{"head_dim": 32, "vocab_size": 2878, "rope_base": 10000.0, "qk_norm": false, "attn_scale": 0.177, "bias": "none", "decay_shape": "linear"}
Each number is 500 + 25 x the weight over its row's rms, rounded and kept within 0 to 999. Layers, rows and columns count from 0. Numbers have three digits each. The size before them is the row's rms in percent of the matrix's.

# layer 8 MLP up, 512x192, rms 0.156, rows 145-289, columns 96-191
105:521475483520499480523474501509501549505516492461472497463530524476497523486512477472499496519480514520460485531484506503526485519510517535502499427487487517582456553498521539478526542489520516486485487487520512486490470434508463458445486509484498527482507472507501524480504515486522496496
123:487500521486486526464478543531469531494490513517476525496437524508511498490524482461505504517506472492499514494503458539503527482496481510470490489462512460523498509475500524499514465518505487512484481509492515468482527527478528518477528472479516529497523478498488484507539533491468507485
098:527498486476498508506466506517511472464472545474422527469475459509492501506495467499539498517495507503508490496471537542503506525517521489511496557489494484503509515539506519525464477520474497472521497472495545526537523513487523487508476501495455456503496507517453524448481551472492526508
095:491496489507517476472494465519451507481479521523514488564521506512492490491488542479474491505516469454482528502492525500510500492506457501506488516497514541519493471478489475521494495483517508479507515490496552462514513511477516548491449505468489518550497518500478554507504528452481535492
096:446539511494525487501536520459509517492492509483488444538488536515521540480513513497481487504478519461494530505501466482494495477472478538541545484494495521509533496507497528484544472492503520532521496515491484558476523524522520535469472541486517473468516475485498534470546506527493519505
087:529484493499506509498456492528492531472481498531489468538457486479514553514485538518524492531545506505522506467552478491556510549502523517500503505468523449489480503478463515502542540477534489502526527494463498523464506545508517521508443489497489507484511464476509459479502513447509457522
093:489499513462489472494491472503514530498510501527510466458468458494501538522491516483460528481485492512493527471494515486451504487527472494448509462484508494534536499489477507547518543462504506512508493455480560489480469514470488488441506470448463454533501498449475489483481486518494521495
103:506528497504522495487511498502488442520492470543513497503480424469500519477511480471498484507501486453517485514512494482512497484517491483498514495464474474502532498514458498495521515470502476531517496538512459519486527547466504547490478484472529513530511511469517483524533467511513504522
109:470512476522475474483467497511479462487496481470527498510463505541462506516505441496509534483503491511531479499477551478494482444527495544520496521476496495528504574506488496520526537507484522502553490508481480554516507496506496535539520552483513517452519500543531508440511511512470530505
100:453486518533527517485505492507500551505487557437482512487521496493498470532511472511490510448565491503495480506487540560480484488529544499510475503513514529461478458473556519487495529477463514457477523512506517485504523506489512485514501541509515512487511450517534529492547480524554506507
109:547483543530488506495534496476488514451471478480498448545516531548490531546503491512500467527485470472504491429493551520502486479498498514518499504522518526530494504504496531518494557506502455504489487482492530475513515494560535481504480516489503486505522552492477518441485515499536501461
102:520485492539482543504471482466489510454491514533472525472521519524501474501520529519518474526466494480531520490477529483528473437498512470482498494494462517554500495534521448474555504504517452482502504493519501527464473452524503532508475500516493525483448439484462467540484509474504509499
106:485500462506543466549520474468547481525506501500487512497500507490480511466509495523509460546483500512493507523452511511451454514500507473483491447506529515530521560498517494481520525533524467491501546518480486532487520450525488453532484529471494482447534486455500505487529494444448496516
090:499536482476511516475499494534496488475509521512500481484529556518512481485490510500501532506487539490527510535480461482523452466521516494508519498467551520485513477477509527488511479529508521454490457466451495497469499464458467470511527512440491532502499486483552469468525516515486509476
109:504518526569494529456487539535517515511495515486513585549473483474493493500522522531506523486488497465475471496459498520543502533456532494505499516540514456539544510533538519453528494512514499479515511505495555485521501458486495510498511531509511492531496503506494500467491519492476495499
104:532510488529506564467485478551529520490500514501479544520452524536504528519551488473493479496478526528495504456539500518466497513527513519490463499528454509517496488470511457463465550506486523459540442490508478494531462519499463499494507462505524512541486501518515491518474480541524521502
103:564490475554467497522508503537512511474497479522496522508473499501482443509488488488474484527512447465483532517480476557473509512509492524478493472497476507481503499473515497523520493498478516508544503474458485521554512436476513505513506492491532508521547506515470524526535478504522512538
111:506475542492518533512541526494517512547489522486467532492512479467492433508509488527472487511438449498503522528482461495521454501495500489472533477491518487522486492499476517510511488464537550515510530496559519522474504484515548524512504524497513500557505509468521509537463506474496522519
107:486502518494518521519522506472490517504493532477491464492497493564522514520538479525500514437510477521523488492514538491492483490509542502458523462472500510501456468492517477508483528506510528503537495472536512488442509535481476500505500491480538543557532470486524513452526528490478509497
096:497513450496530505523526521445509495502539446569499504523505485497492493509472524517498506501525543483482507495492478499498520491502529517443535501534501523476513511506527491513526527501535510499446474480511543533510540484476483537466483543503536469509488517449556488537514499548514493493
099:471480533503499542500488500504508469501470559501498482487472499491530523503514500492522453496480484482456493461515448469479499481544480536565529514475516523469511501508519490515536509496453493509518511492536499502485488526512504486534514443489487483526467491491483522525478489481475565454
101:459496489527555506523500539495479507504482504454458516529519520498488519525507527451535469516477524508505535496507516505549500511483481464527511506478498503477516499521482531456499507475499510545450530517502509492497486495532535507522500483464538524510519519516507540501498486514450465499
103:480503493519503473471511476476509536484495469476496526517491517478513458490464469466532520535504482472519483466531463519499450552495478508488508461494485566489497512519507474500479501485495501467495524564476511494529470474489501496482498510530483518523466523487518496499543536520508493508
110:533537485530502454472485504497461457458534533539467497508473465487500555481491505452494514524476508512497537545510498530521502503487468492484513516498493522524522508504484527492524498506516514471484516532491512512497508517505511506525483487487505488518513514508485502510467549527514531500
099:472487518551501535510520509499536482505489525476495447538468521480477530523491494489524506465523537469564498501525476526512540511479482495483524493512484460504478523441495482508458519524517493492544522513437454516498507494468498512494509516485507526459513495529511426470456528463478478557
092:544465505523488480488474533521450479476491548490530517529533526543498457520541512472495484490537489517470446527511485476501481523496512493512513462449493489465543504516511491488506533473505464488533489473501501496528500498526552526470488495531534530483488501489540517474457558470453524509
091:517468476519470447498534501499493505480493512528505504501498486518505474494484525520535486495543471496498489499505502541509523521541503563452514479521529481445493482507457533471515536499485519482479541502495520476521495522521488502584515471474490468508465530502513530527529546494524509465
091:499500455484518495455500468502540508480503467500508499535509505517502504497500460509508486481532535458509497483554514456494510520465462512482501514435502520513488461482464499514482522498433530499512478510480528473475488477489482503499541489492467496530455501523453544541477529487508481549
102:485491493530485521488501471531505543510528493490498545500501486510521514459525500516501541474472436511532528497525510554495504471505527505496464492527490495549486466438500501532514508449532520505522492483507494482467503482501461476471505520487513487556455490467472481521548524457491495525
099:546483461498475518506450485538525541523502524505513499531539479535492545496506464514492516523484491506519497461475547501505470487509537528520497494512531429501524528497502480468470539530519494516525498542496469489545534474459516524507483504505527493517483510501503492590495512508479463493
100:504526530478517498499505494482468489432480510510501466518506497523528510487512520493472469520462514515510510496485510488449505498538514530487520524438495532522518503460516427506535485475505502503538497487497502504513486485519448491495479534443505581485529487507455472516495486498514463519
100:511521500484504481474477540520496508516507490501490485498496492498499433475461516486490456516502512520524530518487506558456489474474538457488515443493492519505505518524513509503490550486488492465576539458503459495521542501464493521438507538504478507511467566457489442517495511493530478520
098:512515523515506464495515490494507453458514506508509474533522518470493494467517500522510474451538449469475494518495488482497521487491493520485501506504520559529465496542542488482506516496444486515480496487456500488473517520506480505502528533525431439512461500490499506456470487492508465488
103:530473532472509504478498497524516507500478482508508519501497486488491462496548529492459510469495515508464497505530484491464494470530507483451508518537518523558450484487497473527516477483459504512535508473525506496447556496467503514558461564484498531486500481492462516513505483516487497523
105:521492485505504483437493493516460516498464494499518474526497473496535542487506502513507499433468544485465488492518526539501450528470526524533505518498530504513510548472495518482494495507520497506540499504528524490472462543435506504528500507463472476526496495532485502485535511488543451505
091:466509491490510483488539513469475516517510502502476513441513492463500539482465537508492520470518471510480495519548537511490512531515489492551515470539443507486494477535501531526524511523471521515469504490502471506563520474504484514518495514435498498516493542474524441479534468453447501477
101:543461536493473514490460450473473522507511478529516507500509474496517498519486490509530544509487515494509502537460491523513508535498477502491513525503502494522504509530516479494567501541481478483485452467509488511518471511501462470517490491494483483523462504501448541492489487506502545517
107:523474481501471509499497556498508525499511477484498464468475462501468529506522517486494517486492500508523482523484525450585460562486510541472503477498559536544488485505537519504528507528547507451515512479484525496525530491524498489517471500502510517516486477486496479502545548516527450526
092:504507527508512512503466538477483488508525561482521521525476526529489515483474471530504482492503486505508503495546487500473539527496498535475505549462482525518488485533505505495525489514546475548495511465492472533532534511484489483526478533525481523496522502512481477501505462495526506464
091:477499541506469523509506508532518486491493494457544503505497511540524501498512473462493501515520488522549486491443474509447486472476520506480509495469523520523513507490494496512478506501469510482482499527537485429472522536488526470492509504471524498504513483481531514513532486473541514514
096:499520535500504503509486517502524516500496496474531474494495515516473453502491503501531471464474498482546544501467543502510468495531504527531521525474498482447470533492498501498488500547482476522490449535485452485486512484510505476522498484484468452483481490486497458463516470497512489526
100:513482522527481502496509484546502544447505496515502552513498538479515481527495490527523471488455477456481512532502470528484456541451498515517490499488511516517535500533472508520492542527470513498533527473485529530483519553501537481480488526503523476459546493512500468488504486538527465481
087:470491449470533488512475501497536513478503468512501510485504532492507558516492520497485473473505525514479481535481520505469504537513511541514453465467504507513500507496491475543502492508441537506511493462523505505487512517452536516512501519484522512516515510490494501535487490462490516515
102:506459524541492521497437474516503514494495478534471509513494476517491512510494511531549499478524520503456538522524490477487472467509497504491493545493475496495453466514546500489519523504513491512457510465562475491464455478499496523516516511520557467498426495500531510465495475496507454509
105:489443494511572509498489530441500491492510508456509521519475496516517472505529521471455509509502505491525482520549454532519487447498465457551476527446515505525502481516514500492542498512517496459504513501548478529510514517501478518472531500476502511546485464466454509492535499507477510484
104:497468556474445522504475499507488510470490457526495450496549522493483529503551483524506518478497522485495514487489501472534483531473508477531508493529494494496445504485510478528524543490455494522542473514436462474531500500524513533499510500505469489488463429476487525469453498495488486493
094:522526489477498455512496479516503498503503483500490471493504522506539504507475477427500516537536462514502496557505525459474477476517489528531474513496479455553498497477486508540514510506492488496480510452531466497517515481494499473471477469522490445483526490496498570488522492522447505490
105:526466530500524480552515474500490543491511477481494475509542453517547519481517541505480562501495493521529531524540503506501495500497505484514488529519476497454534499516482487464494503533494471540508479471512502511453435476525503462480488498486499481486488487489497513517529522519469538494
093:496482474549490518521502492503477503488519473520462531497474468502529526507533498529524505510458481529519490509482522530500551480472498529472521519456527519453514476494457503495509493460529484509487447522506496500485482550511461534536531511534537480474478540548479506494534498487462576493
104:541489514512484500497454527467442490538531508523488465487503481526536494483499511512450472477481475538455533483448502463466477499520486442491524478526529529515557480495493486535515487457493496503516510505517474457522481521486505520502517541477487481466504500491529458482492502474536495515
107:502492530478492481504486526496492523504532502472505488427464502494463493433487483503477497522546494514510481497531500503517491442483506508487496492499499460507475501467510499496494480482466495473510501499524454509514480486505514483541462495486494470481521484509489523485528481519490533509
100:482529492521467522491495506464463470539485494476478518513518489477512482471526503520516481458534523546445522431496455487544540508474489489532534509526478496522481526475519526531499528473503487495488538531534454523459475493537444485535483527518506480508501490520502501539492531505500492496
094:448496495482529509471457485532452485561476518530519511509516523521462480516505514475445490521499499505496506518484448508464475496501497536501491503532489463497482464530518476527502496483456466505530484433491484544478510510531536442505490500484541482503527489481516525486452506469514500529
097:472525451460506531466494513507470475498522536452461511485514503515538521432526517475511499505490473514520536492513494489498461476473548572486485517545509483517531499499494553445494536503532527489495515490474493474474508512516524472513479485538510536505534454469463508518488502537497475487
093:491491517484490477523515493483460502521512486507531541470518452461476461486538487482523489533498493480489450422499504478488484525488524522475495499488515476508491515486497477485534523475497468513483511510551451510502496508546496502471514465495523509497470471518470521471497487449488494482
098:514491531484514494492495501526497515540534520512519518495504530517492530493487531504487498500548491471499512540511505479496514430523508489513462525504488523451475530506531526491460516516515513510477520510505478507480504489514481465508495489523475497505499513520491560477475555535498516505
122:499540514457478496530503469505469494520487486492427451554520515496526518505491468525554482465516506479495516482489490583488452521486512489474502521532466557484482461497505486477504511521485523508440461478482487512525551489468499489519505513562473491524492502511478533537460524493511530476
094:496516477525434501477517523484512490524481552480511496460487554507517512487485537510427519467487480535522536497506477504484504491538501504516484459473483490521517515512504497542548497489540512516471513489499499457468512479555518513513498517500503505502531522529505481484535530528467481510
110:511481528497523467508556478474497526517488530544513528498515524472500501541449503487511495501546519499520492473525484516510504507554520500470489515470523511531486502469559457487496523472472497540558522498498457474456460532526495478516539484470458472503531457507479496480501498505503497521
100:497453496534515507511511519463499509481495473512501512514500519490502475530460518490457481479502470465504479495461526478476482504509514500507453506486474525541466489456498495554471484525464499504547500480481483477499561502465468510498513513479545537514507447489516545498442496507524517470
096:503479474468502485487477522531509486516467473490488534518498516525509562460521525498457501508491509517498497502482480484507461471522483492510543489474501515448497472553497517515504493483505553457457545540515502490520494465510510495476527530454493488469504509529499496518503490493475505473
097:482481501496497505497522521433511459494468511472493502514470494453465473485478523472485509501500520472528506501476507516512513445456511521456528518538527536486458530508472480485550470485498541496484499548502479467499482510455492507479482523487514504483577517528489536550510498495494456477
107:468519535477525469525505515491461498520497511479461484537513518508493510532526453503535460482492512518496505494528493527529477493493523529435478483484474481468510521505562516473513478485470526489455485540474518476495459491523485494514482473504530508506524476519531519545532491466487517471
098:468484466484521548546476530504484485458512519527528508551500483550507503517480517506480547480472504491506482556469457515492467480514488529526510513525474476506497455490478519490523478480512519465526511519488474497526465487519458520514500463467514529481450485518526500505498443489485541516
096:478519494461492501515505512473524508487532532517512520457544518510475499527505468488469511489480523497527483508452491475542503514472486463473511485502437494473484455491517516487542515519489475497518496466483538506466508509506491519471455516499510497462528479521487521466500490499441493521
099:496506513477473487561498529542487521501475508506497468479481485525495512463534486547533500513494485505464497545526500522507547493465529532453489481523532507496479548443504467504489471497475471489488502470477495452532505510512504503521549483518509469563474546522557476539504533509473493482
106:422504518514496516509505508504474439474505495535526556509522482469507495518472512498444471551437495514464494500551464435474467492515499468441485477480532502505510512537455476507496483463520465475454498484492510462473514519514503504495451504528513462547487468473488491496458487501492532465
093:479510541527527514533530499496528491542522484503462511546469511478469501491508488510501477476468549499503518490537461496486515462486511490463479455494491494489464471501538461522520537518544483491497524482449453532494522488482521485515477476544487484525476517499492491493524499499483420470
094:546520509514507486510531451508504516488487494496479507496519489458533479536503524481492526517489473486471480485461534508487507486486535522537521498517516521557495527450513486491527490512499497501536477519509530527546488483527510495503504547508486464513463499515462507489527465497473457509
089:463501520490473521524538455516508474474523515503521502453527508510510531510531488522484484450484464511541511470513506503480499458485503489493557472513494494527496516528481495481491479500476508515482490506500486550529494511510488499512514512522530535475492448496488469487459469508509508467
098:489505529499517475469481482504534508466505565503512472519523481529447479494509572543503496470479495470486548484514509527482485517506514500481464488463478522479540503486540522521467500491555487466554497524452516536483501496537495484496489470505513493505516523493523533502483449479516483496
099:489472540501496541453485471505522466503477540500530498507481491524492492449475454483494507521503518516484485481488474511569504493468506458470498466530538504495486469512493515488500512483491515481462466488508476522519493463507499463444490521453444538477471506530465481507504456507498537535
108:490530529525513488505519465530506513449526525510476516482469508487453477483509499518507493529512506506519544561504511518541505525498506533510498469457511518503492512500494433511519525531474464510520498514477525523466519515492474502520479457502522451519466501480486522524533496504533485498
100:538500468499496498487520496472487463499496529499520478482498459481453454472538468521496477526557487484488513510498539479477469525501489499492520484496482559539495478502517500560518506481538487525470567505546553503536481484510506498499494553520503495514455500495511498500509514495510542465
103:517487474476466467487509553489520483519478545481523494512500501477546470529496480534528489518478506492458464461522483465509493532515530498453524546497509499481510514543492519512509467553544479508506522479507482501509507487506482493503512483483496514466493529487488507458497495540484473482
107:473515580468477476466523480511482492510491549530478494476517546510506494526541522523507504513512533434504496528521511504468533495482540522482480521495482507489494484497505517451517555445478423491520517456482468517528469478496455471499503513515513486510522430519486517475553514528483522497
102:461482468512480484490556540447467494526509491458548522494488497510533550482513498490476459528528502511492515521517517497474518448507532493446509520425486486481510534496505439533492493511455510495547497556500468461462508502467492515483521438551523459512534532516492516483530485531437523474
110:505499530530519439544492498516518508518538498531514499500479474506515515533498521504489494504510476484501472505511519490482471495476531513474493502509537510551519496521519524512512445525452541515439522501525489507486524486504501535507524571502478465506437535474504462488482507500472542494
105:503515521478485494506509494521512475507456473507502514499485483488522497490535491571504467523545445517520419502481478486457529513529504518540491474498476498522522494485543521471512457478501493508521505473513493474470506522504484464524495451504486512476479499490453495538492486512488550492
101:454524506476504470512516505517482512485483504505469542465567514496531470493507468494530564503502495450514497471520484520502475492472504484534511445501464523480529501558484543512481506483513466469519517524491516515514533468521482535507480500494509458502487493570481510525510500526489469481
106:481542474509498483497484476513447519481530523507507517507531487494533549529495470510475440485505525494495530498488469501515506477468492511472473453526516499516508542489534470540508515534521516469542452488520514489525491524462496518499469492514506514497479527515522513468518509529493451536
091:495471526532492494497535522471457516507511477498452466474505523456474472509516504491471514494500509533478506485482462447452536510478474440518522538446522490523506529490504489542482512520544479544521473488517567517499501465499485520464480521522454543477539485492518500523492505478499519462
110:478501531511482524503519496475464565489483494497520474474547525435481485491500479475519490465514472497506483526489477449499504507463498510504523495478475517531542544484469505549495507555468473537459523471516518509508500530486493483540488514510520474558531506519465513452501453477529546534
092:483490487515497518529514495525494503495499471488449489525492523468507473520451479525504515503522518496481501464486452470476424493500516521512480513500507500549500490512464508502491472527475531463501496469512498500490553474486505507500494450500513441492441508537536480509490543483501497463
081:472548511501515510492499482513494504511495462485487479449509520523510510488557495476506521513521522537509488538483535481460504498537478504511505456543493487483489495467521522470483519458495509511492531502487469546572481524515485524512538447486504455484507485496529522546489429498520510501
097:549472517473542520520512545473539483502504505504503504508497484536465487494479457489540491520536491509495553526499516514517517501504520514465504512484514485522478533530491473468480494539527491489512499493507457479514467518513515466509510483468453506470512521447509478482511495547484516544
104:517477489495442503518539513516499528517498496535513533530511462495542524491543492485470455497509487494510475527489492514543526518490515480544482508473489474486584486494500457452510458478499502498491489534497487490529509540473522531466484509512518456531503535503498493503476469498496515516
094:470502497506468500495484500479503500481452479511525510479511442514506470509513537512504526510524514505503497484490488494519523501558504499520465532441535556520508532542505514508462478527534511483499467498489481515443490550490511484451495504508514491510453477544470526491456523534523496513
098:539480476506495453527511513498487495514507509540479506502505493489552518479534496507532465513508545498462489490471477510500492486493509538529451506488510462513508542564512471498497546482479501533506473506530525504493482543457518524494528506458475468501502496482542476457513524491506539493
090:506507536465505490521427518509496476549481508506495531532493508478521473473493491502476517502479489534544497521493487507507461504502507518510483534513525502447476504548464495501483522507530489501452483495541486505495462493498557485471531527506510505428440526521469523538513507489486526531
101:497498472500484456472508500493490540512574503490498483474453481522486516480493537495470504511529516520539503436486472509481441515512488481455526518479491498526487501517499543500525530467499523475486476480516478519495507490517506491526534495527528512496501489491489498473562531504503482491
107:499485519490486493514517507525491491522507531524507490531515520477523544484515536560515465504513490512508519510512522490530479493486502480511450524490464482544451500519508488491465467465450478530537523453481512509521481557477510486521504518527527501481516483497517489475463494460491496471
099:518456507523533523533514488494516482502496507572516480479482482522463525533517505507494497477539485463479473519445511484522501494479470475476507531501476504528485536499506495479532501488497495493513484499499471485538436520461527489475559520461501477516498483468486535524508474483558474500
093:497496519556508472503496468448539504504502497505537476460468513496501514475498566463552529479534482472496458481501531488464518465505507560487487507475511535462521477502478509414487507488510480513505537518458497459511473526473525524504533460501518523525477495477506526513531508496466511501
100:466476488526502467504482505501473502515524492507504458484444494491491463521495492456504497483493508506533477503482468488488480517509473470501515540501485551470503521502487523556464494493468472504526502515510526499480487532499524512507543479497479506513519520516528465526527494473506476469
097:490483512529497510495532511451459532485460514504497533480531499497523513491453503487519518542478511512496519530504496494513467500487444472524480490491468482502460502509485450490513514484494525461507490500483512504519526486459458512492497490475519534499498484543446559544500516542504504508
104:502478469494526470549518480487507487472476505483481541481526551532523515523524512491508512504458515497497543504510506505516506495483546476523446509511516509477444426521517458505510488493475466505497506497489511463509498536488513485479469460509490512514479475486498468494457511510521434467
097:536476504489523545520507495499520529523526495507498512511496497522488529503481464505508484480510494483529464485520526487511511490523561471409502471516510500478449472503489574461490512491505502475465489503470525505482512478533523498480523491436518492510489479494476484475530526531487529504
101:552478468498505532501530489485475483504492505477520496490516556510455552488478492527466458520523512516516527471491515498527522487459506494510459461490479498488471486507497491473538504467496500499483515508486508489491509480544447466503551502509474504498472500509490518557507471476470464508
099:462494479488485538498526474534454472479464519457450474488449444492494535535512490510466477493497499510468483513471495481466435518519451476509516486449527551497491528515510513463494493489458485494498478494485499497518488538488459487515432535529493480510486497509531474526506476486490473505
102:500510544505505504506484451460515510496502477542549477451439516484525478510485485498489534525496487523475492520466496508451496527458518504563473503548471493493526509516480451516494485519507489516502477485498544520531546450534499508530462481464480505549519509469483493515532482511496536519
100:485506503541488529501489513502518501470528474528474525466525486531529497495497503492515540495445480522521548463475497513480499450530511478450491533464495493502526517452451483515456510516496491500526509504500452478518481458510499498466484482552529488485488508520495455487512540504471447486
095:486485500540469498506488495513534507488500481519480469473503456502557501499475478549493478492460508463502472493502495508532499524447518480428465512502512462475494507533511505508463461484519536536500488497506450451505471484485508478484491539530505507479507508479531497479509472529524436498
097:497506532497494473509472544548542467486504485521535541475493467513474478491470455492507511509456509460510499462528505512490509500497491456501493542504488482519498467495498504491508504542495516507463521475554462516488495522484470492505527433523518504518506492524510504531515485513556512524
092:504485499429512518489527547472478485534489484456487532492502514478513518523471478488458530483466547504541520513508533466447487512557469483480444495519486534494546487479498508485486487455545521504459505460520496502520490487517491488531495475496523481498479570515509464516482548500484489531
120:484490460437557469520489517531524494551505510489487479519529513554484506480460477501478488490527495531483489496497525551513505541547511482499480525490431464531506526484460464542469501493497505492523512456512474507495520499545471459503479483517493517485519484533528513470521540528493514538
113:523534541481474549548526498461514535498523513488482491501520535511466492512516507515505474467497541484474451493529464500507519506508507461490493506494543480487482523489495481545524470510529445525500503467515463503486515494477522489501534525509518545478514477489528533482484538473540465539
097:503497488499496473492481497477541506519496519503500488450512526521532485512495484539497497508493544515542519506458505540548494483521490532512516536510448451520528479447464511495529506495460471523487480516486523502466538495509504522491490510505525463461471475523468487538510518503509486557
083:460476483489503461528490525511529544496476506503468542550485470467505490508510485493499438515518483538511483528509471501546534480492512484492532478484496485495506501489528511493519450500519487476468497469534509460505522480509496473526502512493500544472519515512496462483479552517541515486
092:491499501486516497522498491486506497504492416503493501511516532496520554512470545541471479462477501502523502528495498508513458552511508539497532477534436487492519550530532497519495506496491516492480480486524470528501524482500466494490571524486455546501479501490483533471493483488480547519
114:510493527469494507486494493477483513494503513525466504502524500494490466460509486460477499492528500483534489470512515505483486459522492487472503490544500516509517500513510482494526515542559531487481483457511503492514530527502508489486459528485456497468524543460472481493470474475497527534
101:502516518506495493525551532481462485489516514487528515499485494522513442492518501474492498491512505493508500536523480491485518500522507492474551528506476493510502492525470467504472481488500494491478476478528457488532492523459480484451507512444500477469465498459511482496466487506508507503
102:524512500515504501483446503556510496511503489525500452536556517558537502493498497524483533474546492488513516504492481482487477506531526467503497503536519501575502501479511502530492489484530511501472499498527490520495456498511489508504515521458522501474513499495453497525473473512481523472
094:479503511482516480496498506448528488499489522498475499510539510481510443517494563483527478511533458544477490495486446504499545516510505499523502487521463477502520504448499493488501501523531534519501481478463514514484510486461473480436507487491502522499458550530485504495516533455554531480
107:526537496455485497553512509487468478486460513494512515520529505520509474539453503494499509508494500524496482501518480515521484509500458516468476486500530521535516474473567459510494516479519548457499463500532483515492521476514505457481489495485524495491497472511529510513507472488460513490
102:519484506517470541517504500544533492540508529478520455498492488479496523490494492515536477519498486545517553530451526511463476509554521477488467519522467518511510497486500478479473491481522479520531521542449505501481490492481484492487502512518462502508490487504499508477489514509496494474
087:486534498491510492465534536498494484514570478513538489494520540550500491479481506507477515465536529533463472491515506526473483494515448510477496491494476537486508510517519472510539479548520523541447523508538489512492517491487515479536489490480484447451528481465498552527526460456548479504
105:451492459494452518462484517491506481491528505459508526471498495478521496459482505466474506509503481520440497514470562500493504505510434528527464494477465472503556517494500477502495518519496486455509504505523462498538486499527470490480473446524530499518470492502506494496513504487497520498
100:481498477477498500465530540497486478567491498462524524512483455484474481519489472501480497502509536470530548511508521466481461534510549537514504528487502494474497527511528534475507508518491500497514513489472483478501541546516466498553493469530500526467476513515514466516561535534510489507
104:532464514481536514523453503533469486431484503488526487496511522476546503491514538501468470506466511524510499499506547520496523505539484498497488478491535477482447495515507513514535531497491519486556510497518502489535515450484513494471469490535537480538494552481472501485455511491475492485
095:494510499525512495484476494523452485514471517484497500489445505536515488468504490522479522539492539460450517498492505547541516520460490512542503521490514508540479483508526491497474503515469531491489554532511490513496505429497487491492533514540486458521474483513499537483491525521489518506
087:521464528484491517494530526502483528501501481510475523518514556478517456507502490433418445493467508528472566501516516483493510506490516474492514490525524511546509497490493511487506503502519515502529490487495562460513501462489534536527503522499479477515442469466510483485486465501468543495
094:491464510514492494495530529500543519522499507447530458494459531490497456502539526509515547494518486491516550512474491517493488470480536531534479517508470527509510483489505520470513491494545447502538482535490488493490511496483473461484473544551481512503537486519475499482542499491463513481
100:524484476465505457446485485526483512527516515545470466497492487519504490481516482486471525513512531479502503559523465512475519517483451468476502494506516501433522530487476504487499537499469523505467494498536480479469495508470496498490525502483489558529544471451525493530526507513554502486
098:507489486493501517470551495503508495518544499499480502499465516474498535475499512490492515534526490519498511462454572514517516502507522474544504483528490494558499475492492438502541495482531500481523525518512515542480535524521492509483492509455469472485539514497499543496484467494499526568
094:504512504487497529502494479536481517447508485496519522488505493472485509512465530538502514516537519508547493504472502464532530509532535555492499529459513525505551521513483504465526513498556511502501499440507489529493516474530559479496476487483518541461552486501508495496522482508459525491
101:550490481466492459470519488498500495487476495513497511458521509504486513513489449485476503471564495501541488512504503484505467487541525461507513473511455527527512488520496463479505485487450489459498512493514464483476497527504476421526544478520516502473507500513521546492450482498507494493
088:545519478510515500459498500484513527550428502514518440458515467502476523532533474504516526542474481493450497491504481465508480505497486481520492542482530512455486476523494491513477466489507454537506495509445510511462554499524556532475500466534507480505480500492538521517518492500500489496
082:506455494456516507498496480514490511532512549477541503524501531524491525486479451497484472504520506512529495510508460508543473493510538528533543437487459492511504472503500498485515486515423534493503499518506448507543536503487479518523490484461513514485517532517511518492461539508513504532
097:460495519546473515506480506504507485555498512483504530477465505494462515436489510515499522504530487511468494510493532449483495445455524498509479491513504507505526472517509515496490504536471536506459476515533502515455493468533493484502498504514498516464542533468537483511501517500448507473
116:492498518487494489514530541478502489506485494513480485530512492502538498490526509500469518545519466491509481485535468483499485495493487466523514500508492474499453498476489469530475441521501517534543546526529505506508483488510481456512539480480516518464506529481506486477469519528509492505
095:496532504480507520551489509532459488486492479489485470518500480473481500501524515517509513548523547433506532496506528468471488505472475529484502547528498525515488515536547500489509486491510510534475504490470477472560488487493507505501479501495455468478530501551518527536527500475503549507
094:531515500478470490487472486495475503463527481484487496480466488491523520481526509524496529514471482519505482490480471471489479515522519531501526521494513518509495528516484502558521520460521469484532537490522527519462550521479512483516488524529510489528512484540500485497538488540555531521
103:497418463455513482498485498481469533477496499513525498483548530478457501519508534457491460511505498487502480499518525500531499530507489453534498469504551504475490518503482509476505536525510499491512473507500504580478476498463501516536533492501522485498535517516501478517483498509500502478
102:491472517457486483480400510463499485536538489537493500510508504512513481513485515480522481498493502483487515526538505521498482516538488530535522504523515485518467494569486486509541494493498531581471468452450556508479535548479487482491487519521483528520493473467500516510503580505472529516
107:511530515478487483525489537527517511452467521471468459557549517515475490524504505527504513498445488451491493487485508489521521460487462480470504544481526465504466475516503522517526501473515532494525463499493495497511473493477469459444515502490502489494546530514466484500489514463485511489
104:509503508513500508473503486504503493473509551519534496525515556491485542524496513472476501518450511520473507500494478460489478526497434551542528517526502524486527484450518505517499426502501513501522512479482502505532491510497459490492552512491550578477487516485534536472483529522479502489
094:453493481508496500489467553522539469502479512513548496499503481468489494563480459474531482545475502493514476503468454501486524485497523454482463499508481465505489539500443512475511490506521488519503566527519486516517462472492480485486467519495521500488500515519500479509516503510481463481
093:471464463499503531536473498497482501458490493485558501518472515518498505453480500492494504507498505546570509472498464506553448505473481530530479493500497514501490442491514519490472464511525489549536526481469515524516524515525534533486487531531503484489515501462478507498526532486516490440
101:513530469496486508503531522533468467459493532517482519450534486510469527513513486523513530516510480487474470503473471516520505466506480515526490508535520505481513491505515470511540453549467529488514516448509489481488480463524538518538493491526505514476527502502480506515481441491513498477
097:494506513473511558498545469485480474478497526530544526504503466543495524497501514496544476513453522500519467514465488497489476495502475490479508488530510471493493444430535509542510506508521542524496533483508552523477485477461519486491549508513519486509498501516488513517479476469519473515
095:517503494470500466517478544457558484513474492510493481518462516546476527531516509518489489485512477458557456487527547533516467508520520538468503503467499570477495523490504536490455483502444482443510495495501503508506535519511450497457526509472523524512474526489513493508464504528485462475
102:472489502485500464513514494505463480513499460447532528497449536512472455509559449517470489527483504496492513461465535496496474526487501508514509505498514495520472490507509470513538480464471486531463478534500510483490452510506497534507481474522487521498485514521527483497504507513563518489
106:512493541463499517513524467488522496537516474485473455495495511523501542452483502513534524510478525483517468526489518529536468483565459511510517460546501522533520506536521490492550483508466484490497461498493476518530493469443468524525518476483515514474541484490482494474502495510504479492
111:546525494518498488540532510483430507497520537468508513480484490506446482485492530522482490475559487493483486525490469459501518512488478476499505506478438479490502533522472539473500496501513516508544541491490506453527491479470495528480499515470487460521503516501499535479503496521500477519